{"n_kv_head": 1, "head_dim": 64, "norm_place": "pre", "norm_eps": 1e-05, "positions": "rope", "init": "normal", "lr": 0.00496, "lr_mult_up": 1.34, "lr_head": 0.00661, "warmup_steps": 200, "decay_shape": "linear", "batch_tokens": [16384, 32768, 65536, 131072], "seq_len": 1024}
Each number is 128 + 32 x the weight over its row's rms, rounded and kept within 0 to 255. Layers, rows and columns count from 0. The size above them is the row's rms in percent of the matrix's.

# layer 19 MLP up, 256x64, rms 0.337, rows 225-255, columns 0-63
size [ 88 117 104  91 104  89 109  97 108 112  99  92  97 101 102 102 101 100 101 100 107  92  93  90 106 101  91 106 100  98  91]
[[111 105  68 167 136 132 140 109 129  74 150 110 148 148 168 145 117 112 163 205  99 177 136  84 130 112 140 141 134  65 173 121 163 111 101 131 113 111 140 142 104 179  96 149 122 137 187 148 118  99 169  81 106 162  88 142  43 140 108 130 165 174 113  88]
 [129 139 158 153 124 192 155 122  40 146 152 137 162 115 129 130 180 139  83 129 114 134 136 131 128 101  73  66 106 136 122 195 114 184 150 117 100 136 161 105 116  98 158  99 106 157  99 190 167 151  71  59 137 169 134  97 129 126 135  90 150 148 101 114]
 [ 79  86 132  39 126 141 153 146 104 185 142 145  87 160 141 192 115 140 128 141 103 128 128 121 127 141 158 117 151 126 138 100 135 194 131  90 127 178 133  71 118 191 134  40  57  97 110 143 147 133 162 140 133 109 106 152 107  97 114  86 138 139 121 104]
 [154 135 116 152 128  72  61 128 117 124  90 128 105  89 168 117 124 233 147 160 170 131 115 116 157 118  82 137 108 154 147 136  80 109 155  89 101 148  78 158 141 158 173 131  91 118 172  86 122 143  96  92 154 141 115 155 139  79  85  82 124 177 122  96]
 [174  99 184 149 131 111  66 161 140  69 158 134 114 136 107 155  99 140  83 142 138  93 120 106 114 156 109 122 158 130  62  99  89 173 138 104 138 137 126 101  49 152  98 139 161 143 121 183 113  62 170 107  97 180 141 121 139 124  85 124 190 156 137 111]
 [107 209 135 177 138 185  94 152 134 102 103  69 154 182 176 156 119 112 117 145 101 122 114 109 166 167 114 160 108 128 151 131 141 116 103 120 176 112  62 148  97 174 169 108 139  36 117 116 101  98 100 151 148 174 142 127 105 121  89 153 146 148 111 106]
 [127 138 116 109 142 113 150 109 168 141 109 155 136 107 118 163 166 164 134  91 118  96 199 139 158  92 164 110 102 122 129 175  84 140 122 161 193 125 156 116 187 115 143 109 117  83 118 211 159 141 112  80 146 115 122 126 123 108  34 125 139  76 160  74]
 [109 134 102 119 196  88 101 113 124 160 110  76  64 109 129 172 106 118 140 181 196 198 106  98 184  96  70 101 151 119 172  68 113 141 107 172 150 143 147  99 149 131 137  73  73 146 146 152 160 133 113 144 119  89 157 137 131 157 140 114 119 130 134 133]
 [ 49 195  70 127 167  53 116 138 131 102 158  96 139 163 141 176 129 107 181  97 120 147 142 174 175 143 144  83 148 151  93 187 111 153  90 125 110 111 166 131  82 130 151  75 149  91 121 141 127 159 130 139  83  90 139 136  99  91 102 141 135 128 115 144]
 [163 152 110 148 105 130 129 155 145 100 143  49 122 142 105 173 125  84  80 159  89 101 165 121 133 122 115  80 118 153 124 173  82 131 101 128 145  81  85  94 142 176 121 143 110 105 126  91 113 205 176 178 100 175 178 130 139 134 140  99 109 130 200 153]
 [100  91 131  87  91 108 169 154 138  95 169 152 116 135 150 105 142  86 110 137 163 229 128 169 138  99 126  67 162  70  92  70 177 102 126  90 116 108 170 137 138 148 164 112 135 163 128  94 101 103 137 148 148 156  94 168 128 128 106 116 201 130 112 139]
 [115 128 136 150  87 143 136 122 125 180 110 146  96 104 158 149 218 135  86 112 112 134 180  44 100 125 125 107 143 113 158  67 148 151  96  90 125 172 132 156 145 117 125 108 100 134 106  90 203  71  66 112 119 145 133 161 159 185  97 141 108 132 140 112]
 [145 104 102 144 154 153 210 161 113  71 146 101 118 174 126 127 116 117 109 116 171 139 152 128  51 141 107 108 129  82 123 137  80  75 205  87 171 134 103 175 153 160 114 120 163 126 176 112 100 151  87 119 103 102 109 159 139 143 105 130 104 137 178  78]
 [139  99 109 104 118  87 102 115  66 128 147 109 112 187 144 146 127 160 136 126 131 102 166 147 149  84 146  80 119  99 147 226 141 152 110 148 130 103 117 184 158 170 124 155 165  88 185  96 103  92 109 146  98 187 195 110 144 147 120  95 166 149  98 114]
 [192 121 121 147  93 166 137 100 150 156 129 137 151 132 114 107 122 118 154 169 107 196 139 141 123 166 125 180 114  51 129 129 130 147 100  93 163 192 111 136  63 121  54 150  70  79 126  80 102 147 154 159 128 126 176 138 130 128 111  77 147 153 160 112]
 [161 173  93 122 190 146  67 185 115 146  98 119  81 116 170 101 136 168 117 171 120  85 120  91 138 115 179 132  59 170 101  80 101 150 142 117 152 155 146 106  82 116 172 129 174  92 129 125 130 181 176 108 100 116 135 112  79 140 134 141 120 112 100  81]
 [129 141 137 121 124 145 115 133 133  54 142 118 169 151 128  98 176  55 153 127 124 114 172 146 126  76 139  83 105 104 104 143 138 102 101 171 109  72  87 153 107 163 150 118  88 208 139 173 196  92  76 145 170 144 111 161 149 140 103  81 105 123 148 130]
 [ 73 160 115 166 158 142 111  73 130  95 123 176  84  43 128  19 171 160 153 141 146 179 153 137 158 122  87 104 145 132 143 118 103 179 159 122 124 135  66 109 124 153 113 145 116 147 130 129  94 154 121 102 132 109 139 159 145 138 175 137 147 153 106 164]
 [135 119  85 140 149 142 169 122 197 105 149 159 177 126 180 155 178  91  87 141 135 163 138 136 117 124 119  61 112 190 165 104 129 115 129 119 127  85  80 181 136 118 105 107 142 104 125 155 109 105 139 161  43  87 122  78 102  90  89 135 161 140  92  93]
 [108 135 142  92  87 141 101 141 149 117 145 169 131  81 166 164  96 113 118 162  93 137 179  75 163  58 128 109  98  89 167 158  97 124 155 164 149 147 122  43 126  94 188 127 151 103 165  90 140  88 116 122  96 101 150 160 158 127 145 101 136  66 155 162]
 [103 126 139  71 154 113 110 173  68 122  80 142 105  84 118 121 150 113  59 136 168  84 118 179 145 142 156 153 132  98 126 139 149 124  92  69 178 155 147 149 165 157  76 184 133 140  85 126 151 160 128 160 141  88 150 157  66 171 108 147 144 157 136  82]
 [193 114 138 120 137  96 158 164 158 163 136 120 134 181 121 104 181  90 131 111 132 167  94  94 117  83 126 148 170 112  59 183  83 178 101 202 135 148 150 113 134 119 167  97 127 101 145 136 115 151 121 206 156 141 121 116 142 117 118  84  90 171 173 131]
 [121 105 163  97 128 137 151 124 175 116 102 147 117  92 138  95 129 108 191 123 158 124  56 132 125  68  90 126 133 147  90 146 100 150 119 107 126 164 180 124 130  88 165  86 116 128 140 127 124 141  91  83  71 108 154 168  67 175  89 188 150 157 189  83]
 [130 143 162  93 150 114 164 145 103 155 112 128 133 132 141 114  93 114 115  81 122 138 143 132  77 126  86 165 111  46  87 194 119 156 118 119 150 145  35 123 137 129 148  94 168 103 111 203  77 114 142 130  99 161  90 162 120 126 145 138 202 145 130 164]
 [161 156 136 127 103  61  91  79 142 116 125 135  94 164 129 101 165 125 153 106  95 138  68 121 117  91 121  99 122 130 159 133  78 123  84 171 184 127 193  92 115 164  74 116 146 192 124 180 124 126 159 178 158 145  99  67 146 115 136  96 148 108 122  80]
 [156 160 182 128 103 178  72 120 140 104 155 108 163 111 148 167  46 142 119 147 153 123 109 120 147 151  83 105 122 123 137 156  95  97  93  91 125  37 122 156 117 154 116  96 193  74 122 113 190 158  93 127 167 143 105 110 104 110 131 126 148 137 185 119]
 [ 70  85 143  87 160 115 109 131 137 191 120 179 136 147 117 112 210 145 205 130 138 151 111 162 107 113  85 121 184  98 122  86 118 100 168 103  81 141 121 123 160 156  82 138 175 161  95 121 177 162 109 147 159 148 114 122  71 142 101 150 109 145 123 107]
 [ 66 168 154  83 136  81  36 118 185 154 107 160 146  82 138 131 112 143 184 153  76 118 132 124 123 115 111 108  79 109 121 111 148 133 124 134 139 138 123  96  88  96 129 132 118 188 134 157 173 175 133 122 103 194  90 130 164 159 145 148  98 187 115 146]
 [149  85 149 131 176  78  92 144  90 132  79 155 127 165 179 118 140 140 127 127 158 112 174 157 126 164  96  75  86 180 156  65  92  89  95 171 107 111 164 160 135 117  96 169 110  76 121 125 132 153 141 113 125 127 146  75 165  97 164 139 128 192  96  92]
 [164 122  71 109 134  97 118  48 142 100 219 124 187 118 150 121 174 157 103 138 157 146 207  94 137 143 115  85  90 167 120 108 123 144 139 119 106 133 142 126 106 190 164 139 141 111 130 126 147 143 145  89  85  82 111 135 111 151 137 186  86 132 119  90]
 [ 83  88  69 165  85  96  94  72 117 149 141 150 108 161 120 131 133 135  80 129 128 167 162  59 119 168 129 135 116 136  60 125 153 136 164 119 204 142 115 130 135 142 122 170 152  85 126 112 180 104  94 140 168 106 112 121 150  45 132 108 131 173 157 118]]
# layer 19 MLP down (transposed), 256x64, rms 0.28, rows 225-255, columns 0-63
size [ 84 120  93  83  93  88 108  96 102 117  93  90 104  98 104 108 112  95 104 131  99  94  91  95 107 102  92 104 115  94  91]
[[139 119 110 133 138 152 151 177 167 174  82 113 147  61 110 107  85 161 109 124  99  48 134 193 124 124 144 169 166 159 129 165 152  86 107 101 143 148 142 140 135  79 143 124 148  61 112 131 101  91 133 162 135  81 137 131  78 109 161 177  74 104 136 163]
 [110 160 108  89 120 118 133 148 158  58 158 141  76  91  92 117 149 169 156 119 101 130 207 125 127 115 107 131 146 169 176 173 125  64 144  93 172 186 167  69 109  92  97 112 152 138 115 122 141 137 156 160 102 146  65 144 126 100 146 170  95 140 147  95]
 [136 155 166 196 127 103 122 120 127 153  89 128  91 116 119  92 102 152 118  94 153 160  98 184 153 175 138 120 144  75 143 104 148  13 173  87 123  76 135 130 125 119 141 159 160 114 130  98  91 131  93 128 128 171 139  99 124 196 150 131 171 138 130  84]
 [107 147  65 126  71 147  92 126 161 114 149 172 137 185  98 133 136  65 135  97 125 157  94  85 108 110 139 152 153  85 156 118 126 143 119 102 203 136 129  97 121 163 151  95 111  95 125 107 175 106 157 132 139 211  98  99 134 100 143  92 145 144 206 149]
 [111 128  91  81 178 127 157 200 147  88 126 125 145 175 171  93  95 171 106 115 141  91 207 119 158  94  86 135 120  93 100 134 211 123 155 152  83 123 143 117  99 125 101  98 136 190 118 136 130  62 105 132 118 120 152  82 144 138 115 149 132 155 145  93]
 [ 93 138 160 211 145 153 115 150  89 114 127  90  97 101 151 127 124 164  74 178 194 172  72 121 105 151 113 139 137  96 134 141  76 162 111 130 152  81  83 105 174 127 161 157 156 125 109 110 118 120 140 113 139  85 110 159 157 184 105  89  72 178 115 125]
 [106 140 199 110 125  67 146 124 129 134  76 115 139 154 166 128 147 125 144 107  68  98 159 115  96 129 157 116  97  71 111 161  92 200  95 118 134 190  84 112 114 113 150 137  98 106  57 179 143 119 127 173 100 136 136 124 151 146 159 196 114 143 173 139]
 [147 193 125  60 141  99 103 126  85 131 158 144 134  95 125 152 157 120  58 118 172 178 124 108 142  98 176 138 125 151 142  90  41 125 111 159 150 153 110  89 109 138 169  83 146 199 110  91 152  86 110 116 124 159 130 169 152 138 147 125 122 160  83  94]
 [174 116 147 181 200 172  89  92 146 160  93 113 123 116 140  85 116 141 114  92 116 164 179 127 105 109 139 176 141 140 105 123  78 164  65 121  75 138 133 113 137 134 141 121 161  96 128 184 122 128 135 178 185 131  49 117 137 115 115  59  93 142 127 134]
 [ 99 124 168 120 185  69 127 117 116 128  48 102 125 112 133  94 170 154 111 132  77 122 174 110  90 138 139 136 132 186  92 131 205 104 176 160  91 179  84 131  86  87  73 117 130 107 113 120 137 169 166 154 170 134 138 102 141 132 120 145 139 113 122 185]
 [ 90  91  75 126 146 112 109 114 150 161 114 155  56 134 121 118 149 218 162 117 105 114 114 123 146 157  95 132 163 207 144 165 176 125 100 153 148 140 145 119 156 138 120  66 139  31 123 132 131  88 119 106 126  87 142 136 133 141 138 176  88  95 129 148]
 [ 99 118 131 143 147 142 100  89 152 149 101 123 144 101 157 117 112 159  95 109 109 160 148 133 126  90 111  86 121 134 119 126 178 126  88 186 122 103 111 136  67 143 133  88 155 155 146  89 143  69 181 131 121 133 236 100 159 149 154 187 160 143  48 135]
 [119  86 125 111  91 127 100 158 143 151  70 143 119  89  89  97 106 164 165 182 112 134  90 138 131 122 146 119 145 122 151 154 135 165 165 139  70 162  69 109  57 116  98 168 147 192 152 170 130 109 138 160 196 121 133 150 158 115 143  89 161  86 137  63]
 [128 147 138 157 171 156 150 161 144 119 160 135  93 104 129 122 120 106 121 136 183 128 123 158 131 160 105 148 137 139 142 105 175  60 107 110 126 111 145 108 166 143 138 125 105 199 114  77 138 159  98 123 138  83  48  44 108 101 101 180 138  76 191  87]
 [ 70  91 152 127 136  92 139 128 202 181 135  86 117 111 190 151  80 137 189  83 142 116  90 152 142 152 119 126  93 113 117  87 190 125 128 121 156 129 132  59 174 114 156  78 188 129 115 184 121  96 158 130 144 111 124 124  85 125 133 108  97 160 122 109]
 [206 104 157 133  88 116 107 131 163 130  98 131 120 162 122 212 170 139 106 113 131 128  70 100 135 104 103 154 102 118 111  97  87 155 172 115 132  96 150  98 112 179 106 140 121 157 102 135 107 179 137 147 142 130 129 182  76 136 209 165 113  61 110 106]
 [152 177  88  76 142 132 167 105  98 210 154  92 157 146 142  96 111 158 136 119 160  69  44  95  77 140 167 150 110  92 160 141 152 142 154 120 166 111 122 112 100 155  94 142 145 175 127 110  90 101 137 100 163  95 179  94  95 145 142 161 116 142  98 126]
 [141 103  89 140 131 150 109 143 115 110 101 136 164 203 150 103 150 151 102  95  77 195 105 157 193 131 132 135  90  60  72 115 169 169 118 120 125 113 150 193 101 129 174 160 123 123 153 130 151  77 187 136  84 126  77 101  95 139 126 114  92 122 135 118]
 [117  57 141 135 150  81 140 146 143 100 168 104 130 152 142 162 149  92 142 170 158  66 188  95 122 130  98 125  84  95 122 191  66 123 147 128 130 120 150 139 196 139 162  90 109 150  65 137 102 175 134 145 194 150 111 104 113 119  92 129  95 151  96 141]
 [149 136 122 187 144 148 153 125 152 120 114  97 119 111  93 107 159 154  67 115 138 138  84 160 112 187 111 172 153 147  78 123  56 163  74  43 130 109 112  89 138 160  94 108  79 138  89 174 113 151 166 139 157 128 122 152 111 170 174 151 107 137 167 115]
 [133 118  83 117 110 140 154 124 156  97 157 169 118 113 163 166 120  99 168 120 126 123 167 139 145 127 130 143 116 153  81 146 108 115 126 134  90 131 119 167 165 103 159 100 160 146 202 115 136   9  97  81 179 117 171 165  90 118 128  89 125  49 138 130]
 [166 105 129 144 118 121 148  91 151  94 183 157  84  83 133 133  80 112 165 121 149 106 153 137 121 148 102 118 109 158 138  66  93 135 118 132 104 176 118 125 167 120 154  82 168  63 133 161 232  88 146  75 141 142 111 168 135 119 151  97 157  79 148 155]
 [ 61 135 195 193 134  71 111 164 193 144 146 103  90 129 146 153 138 116  90 117 107 128 150 134 189 148 150 141 123  93 138 123 188  92 137 141 155  96  89 126 110 126 131 143 163  94 138 162 106 101 132 104 100 147 150 152 145 127 115  45  86 151  64 137]
 [188 108 110 146  99  91  78 167 168  89 100 165 125 158 158 103 134  44 137 156  95 142 122 109 116 134 140 145 144 181 141 100 183 108 109 114 107  59 175 124 157 173 168 135  58 115 133 129  96 133 133 136 135 125 167 151 112 122 104 131  81 107 113 196]
 [150  61 167 158 113 180  76  64 143 141 104 167 171 112 138 153  32  86  89  72 167 117  75 127 143 104 126 123  87 174 131 139 123 145 121  90 116 168 112 148  99 107 136 137 102 107 153 136 171 157 149 138 146 141 178 152 121 140 106 178 139 107 126 112]
 [158 111 133 125 117 144 135 126 122 143 140 172 111 121 170 154   0 143 132 142 133  83 115  93 170 131 145 164  74 132 111 117  46 127 108 110 147 109 113 163  77 126 137 161 128 124  64 155 189 193 147 114 116 119 134 122 110 141 176 159 121 131 127 127]
 [117  90 170 176  77 159  84 111 123  98  88  87  95 199 153 125 101  85 147 144 138 136  93 109 151 156 132 117 104 125 121 136 200 135 109 151 148 130 108 163 120  90 165 100 137 117 153 164  86  96 173  63 148 135 120 186  93 136  94 117 192 131 119 178]
 [204  98 109 150 141 167 164 157  97 148 139  88 103 152 192 121  74 153 109 160 153 152 129 118 133 109 167  83 143 169 116 131 173 110 132 115  57 125 137 146 152  98 115 140 137 141 177 142 132 139 134 126 137 104 117 108 132  32  61 105  85 123 162  83]
 [ 90 100 132 156 112 172 124  84 144 132 147 138 120  83 153  99 198  89 163  35 138 119 148 163 103 144 192  97 118 129 127 116 154 150 150 214 183 119  85 102 129 142  88 125 149 118 117  93 108 174  95 123 123 117 164 155 106  85  93 130 130 173 120 113]
 [115 120 138 153 169 126 108 176 118 109  84 166  78 150 145 113 142 126 160 104 116  66 217 149  87 119 133 172 128 143 181 153 122 105 118  81 195 111  84 129 158 119 167 116 127 103 127 106 124 102 107 188 181  85 130 121  85 104 118 131 176  78 121  92]
 [153 167 204 123 121 150 147 166 149 108  99 102  87 123  88  75 153 135 141 157 169 134  64 141 114 133  79  77 118 118 129 154 117 140  95 163 126 132 146  89 132 109 147  62 155 179 129 173 126 160 129 123  48 101 127 105  76 164 138 137 184 107 171 122]]